config = dict(
    rope_base=10000.0,
    init_std_qkv=0.0584,
    final_lr_fraction=0.0,
    doc_mask=True,
)
Each number is 200 + 20 x the weight over its row's rms, rounded and kept within 0 to 999. Layers, rows and columns count from 0. The size before them is the row's rms in percent of the matrix's.

# layer 2 attention key, 128x128, rms 0.0719, rows 109-127, columns 0-127
109,165,183,191,225,203,201,219,171,168,198,241,203,195,195,213,164,210,148,228,206,197,216,203,225,227,199,190,177,168,165,176,176,198,192,189,216,215,191,155,224,197,190,217,190,180,200,223,208,188,200,218,188,170,167,192,196,213,189,238,168,187,189,198,213,209,204,175,203,203,180,173,211,231,182,193,177,208,227,235,214,219,185,213,210,220,181,201,191,247,180,217,196,216,207,210,219,171,183,235,195,217,180,188,192,198,198,202,238,198,189,223,218,215,187,191,192,184,172,165,236,190,208,176,185,227,183,185,190
092,201,188,200,219,208,201,210,194,204,207,196,265,196,193,190,230,186,199,187,201,217,211,191,203,198,180,162,207,228,202,216,228,194,190,193,192,193,196,192,174,211,184,231,197,210,209,196,214,189,192,205,200,190,242,220,157,203,205,215,176,209,243,244,208,204,213,226,205,179,203,188,227,175,192,179,200,175,159,142,232,206,166,207,214,182,210,193,230,204,220,179,173,201,194,156,197,241,199,198,172,179,164,194,194,193,205,215,207,222,201,179,207,227,216,201,222,179,214,187,223,220,197,189,241,224,222,224,208
097,197,181,198,188,188,209,246,193,209,194,167,214,212,169,179,206,232,172,206,184,238,205,189,203,220,184,195,226,195,226,205,249,200,211,198,227,197,190,192,207,159,200,159,178,148,219,189,213,241,192,194,209,203,198,190,188,229,185,185,209,175,212,228,177,202,210,234,160,187,163,213,202,213,201,184,218,174,181,168,219,202,206,183,200,196,209,214,207,174,182,241,211,232,200,188,201,216,185,176,220,185,225,194,248,200,243,210,218,181,232,195,211,187,183,213,221,206,185,190,190,209,217,186,200,210,195,212,210
097,225,214,205,205,224,184,214,202,233,196,167,208,221,205,197,206,183,167,203,175,209,226,187,218,174,156,192,206,189,204,182,193,208,197,179,206,193,198,219,206,164,216,212,190,159,236,234,185,197,189,189,203,188,197,205,204,203,186,200,151,188,192,263,183,169,215,203,179,172,208,207,237,194,192,160,218,181,198,240,229,183,211,195,207,210,223,193,188,217,187,246,174,200,204,169,212,193,175,204,177,242,209,185,197,234,196,231,201,193,196,215,185,185,201,193,195,222,195,196,234,191,226,187,229,201,229,191,219
095,176,217,209,206,173,172,221,225,200,204,219,218,252,173,228,223,190,212,181,209,194,202,203,175,210,172,199,220,192,204,240,215,247,187,223,237,196,197,208,173,198,208,183,182,176,182,217,196,196,173,182,219,156,201,215,204,197,173,209,191,219,209,195,217,186,254,212,169,214,166,227,196,192,195,190,209,200,220,194,197,240,234,182,190,199,196,231,217,221,177,183,199,227,209,203,185,183,209,227,215,226,193,206,190,217,225,190,191,171,174,213,222,198,191,216,202,207,218,168,229,219,201,178,217,233,161,204,199
101,190,199,204,195,190,191,224,167,183,222,211,190,204,214,193,185,147,181,186,185,216,194,217,192,181,192,187,212,183,195,237,203,239,168,258,221,184,175,219,166,212,215,174,206,196,164,212,218,185,199,208,187,191,197,226,209,186,196,209,180,193,205,183,207,201,211,148,212,229,203,214,164,203,166,204,213,212,205,218,190,215,217,206,176,178,150,209,170,205,213,238,215,221,216,205,236,204,187,220,202,217,174,155,184,201,223,188,211,203,193,211,199,211,211,201,176,246,197,181,210,225,220,195,226,209,199,176,205
100,203,227,193,195,212,177,189,192,187,235,232,204,192,152,213,189,198,200,216,200,191,197,186,200,158,229,245,205,178,189,182,209,184,205,195,223,191,190,247,225,176,163,197,172,170,198,218,210,206,162,223,202,201,208,199,195,191,188,221,172,188,169,184,208,241,174,183,199,188,171,217,164,171,205,180,191,232,211,217,211,208,200,213,183,209,178,214,205,180,185,227,199,187,222,168,191,211,165,215,191,185,210,185,181,180,212,222,182,185,229,216,232,226,188,208,200,237,197,214,214,163,213,219,219,164,202,196,212
100,172,202,241,207,197,201,236,204,205,233,181,220,215,207,173,175,192,219,186,192,208,218,222,206,211,200,194,205,184,194,196,201,229,143,235,179,182,174,183,174,175,233,177,190,223,207,161,210,206,206,164,193,212,172,220,195,175,192,201,221,201,166,202,196,162,244,186,209,214,215,206,181,180,192,179,144,223,199,195,199,184,190,218,195,214,181,226,184,246,194,185,190,230,183,235,209,185,207,218,195,213,211,176,236,206,189,230,209,207,173,195,187,208,199,200,210,197,191,198,205,211,186,200,208,217,234,165,203
095,207,183,193,218,197,201,223,233,241,195,168,170,204,215,201,193,209,184,186,195,259,215,199,214,211,161,184,191,182,217,212,230,216,200,215,219,169,212,194,190,186,188,188,203,184,219,174,204,174,186,180,193,214,215,195,220,204,215,187,177,165,191,183,196,200,237,198,166,192,178,246,225,232,185,185,188,184,207,163,209,220,197,201,196,231,180,190,230,177,185,220,173,224,182,217,218,190,231,174,232,199,188,207,223,225,206,201,228,220,196,180,205,186,199,203,213,152,216,199,196,208,193,175,200,249,202,227,190
092,219,178,216,216,176,200,209,189,183,243,218,170,190,166,211,198,230,196,178,205,185,234,160,165,239,213,192,216,211,202,222,206,205,235,186,238,178,196,201,190,175,161,191,182,190,171,183,187,177,137,236,234,198,181,192,240,160,222,215,177,170,191,171,229,209,182,220,201,225,184,222,234,175,199,204,172,228,198,191,205,232,219,187,192,218,194,209,210,207,194,189,211,222,187,208,209,204,187,220,194,190,202,216,204,182,221,188,213,182,207,203,217,219,192,200,203,212,202,209,203,213,222,194,201,215,193,178,179
086,198,213,233,216,198,170,234,198,178,232,155,192,180,186,192,178,170,183,176,167,201,201,220,194,200,216,182,191,199,219,186,183,232,191,183,204,188,161,188,184,170,249,165,199,200,177,195,208,226,218,172,202,199,164,214,198,181,212,183,189,210,185,220,222,197,218,174,230,221,204,220,163,196,199,175,224,233,212,219,228,247,194,213,198,209,177,216,179,197,228,205,229,193,227,201,260,222,209,223,198,186,212,207,197,197,173,183,196,219,190,180,183,215,187,178,190,195,181,176,209,201,222,212,211,202,195,196,200
099,151,190,208,221,171,230,167,207,216,184,177,221,194,180,177,195,191,183,206,245,191,165,232,224,176,208,187,180,204,206,220,224,189,188,214,213,223,244,193,212,195,215,188,210,182,137,238,228,225,218,206,188,177,208,217,184,179,204,177,205,169,211,218,201,215,163,185,207,200,193,202,189,197,195,214,217,183,208,205,172,195,222,221,216,199,184,198,189,190,175,221,203,168,201,216,148,190,198,181,224,176,222,189,213,230,216,195,173,189,212,207,216,227,230,207,222,205,188,205,197,228,181,171,194,195,201,207,182
091,178,180,191,209,207,196,211,230,164,212,220,175,219,189,214,182,200,206,203,181,218,179,235,192,197,184,209,187,160,195,206,184,176,201,233,215,194,210,215,185,187,179,176,228,203,171,210,217,192,189,152,216,221,204,210,221,204,204,198,220,224,212,176,223,208,214,168,196,200,182,191,194,204,214,189,197,200,225,223,222,221,221,196,199,236,179,168,211,190,217,198,210,183,216,222,229,238,212,226,212,177,172,186,172,199,197,160,219,184,220,215,224,198,163,218,196,226,174,154,212,254,218,181,176,194,165,195,216
083,169,187,216,196,204,230,203,210,192,197,207,169,204,196,167,211,226,203,209,181,237,191,174,197,180,193,207,210,209,198,194,174,193,193,202,214,198,227,214,198,190,187,200,214,195,214,198,230,196,196,183,166,215,176,187,203,215,214,201,199,187,223,200,228,224,200,247,200,197,156,222,190,188,180,207,173,210,190,195,217,260,218,222,187,211,176,224,217,181,208,214,164,211,209,199,214,218,248,234,213,203,132,170,200,213,178,182,181,206,204,197,230,171,205,194,235,169,203,204,192,217,199,162,185,235,172,193,204
109,227,216,204,157,199,198,210,213,218,200,203,212,201,200,192,158,216,174,188,187,199,246,205,196,217,192,202,197,190,234,220,239,214,254,187,180,180,184,193,202,169,215,231,189,202,233,191,190,177,169,236,179,198,227,188,218,213,199,197,191,218,189,183,168,207,207,266,183,184,162,208,204,214,187,172,199,143,197,177,205,196,170,188,195,214,211,178,191,192,173,212,186,200,166,185,214,193,204,174,182,188,229,189,216,205,228,204,226,199,223,198,176,210,195,190,206,210,196,207,171,186,226,183,219,188,205,208,215
090,176,195,228,221,200,216,197,229,189,201,197,246,224,220,196,182,180,176,196,226,186,181,225,186,197,200,184,191,204,213,243,205,228,199,227,183,200,193,220,185,207,227,228,196,178,177,225,216,200,213,213,171,201,192,180,189,204,216,218,231,204,216,202,221,222,176,172,199,202,201,149,194,201,171,172,205,203,206,223,198,182,202,169,204,192,149,201,188,214,222,205,204,185,199,220,229,200,203,241,209,175,188,164,226,190,212,177,211,214,187,192,212,196,177,211,168,224,159,180,173,234,162,189,175,196,221,192,238
107,186,207,195,204,230,175,229,191,195,207,261,157,197,187,217,208,194,193,178,175,198,225,183,213,216,212,212,239,206,194,188,193,198,211,165,199,223,161,198,215,199,185,177,195,214,225,172,206,182,212,208,212,213,200,211,200,237,222,185,197,210,161,184,222,197,194,182,216,240,215,176,168,229,165,212,224,213,219,215,206,220,185,182,221,185,196,231,191,174,235,221,219,184,201,178,255,197,176,202,207,222,206,204,214,189,203,188,204,225,181,188,166,215,174,200,182,174,203,176,194,213,218,202,225,177,183,203,171
097,224,167,228,168,156,221,160,221,204,195,164,245,217,216,178,176,206,197,209,225,209,161,224,197,211,209,174,193,200,204,213,219,229,187,224,211,180,223,200,193,221,213,240,210,176,193,213,184,209,213,202,220,198,200,181,169,158,196,232,193,222,207,205,181,219,192,163,174,172,220,152,245,179,181,176,214,191,212,192,213,174,192,206,178,180,210,192,203,195,209,207,205,198,191,198,181,190,205,210,181,186,235,207,224,219,221,206,206,208,201,199,179,185,199,205,204,224,165,227,175,215,187,181,190,187,216,226,217
092,190,216,204,173,212,208,152,216,215,199,189,174,212,181,192,180,218,200,214,204,221,206,222,170,168,172,177,209,187,191,231,205,193,221,221,186,185,190,217,227,197,217,219,192,154,244,217,190,193,224,205,172,166,189,215,206,207,173,207,187,209,211,188,172,211,207,239,190,193,168,186,217,193,212,222,160,185,199,213,167,214,235,187,213,204,193,201,214,191,183,259,176,170,201,239,188,194,205,214,223,185,188,186,196,211,215,230,212,189,196,215,214,225,199,184,212,249,177,184,210,198,241,201,207,189,198,175,181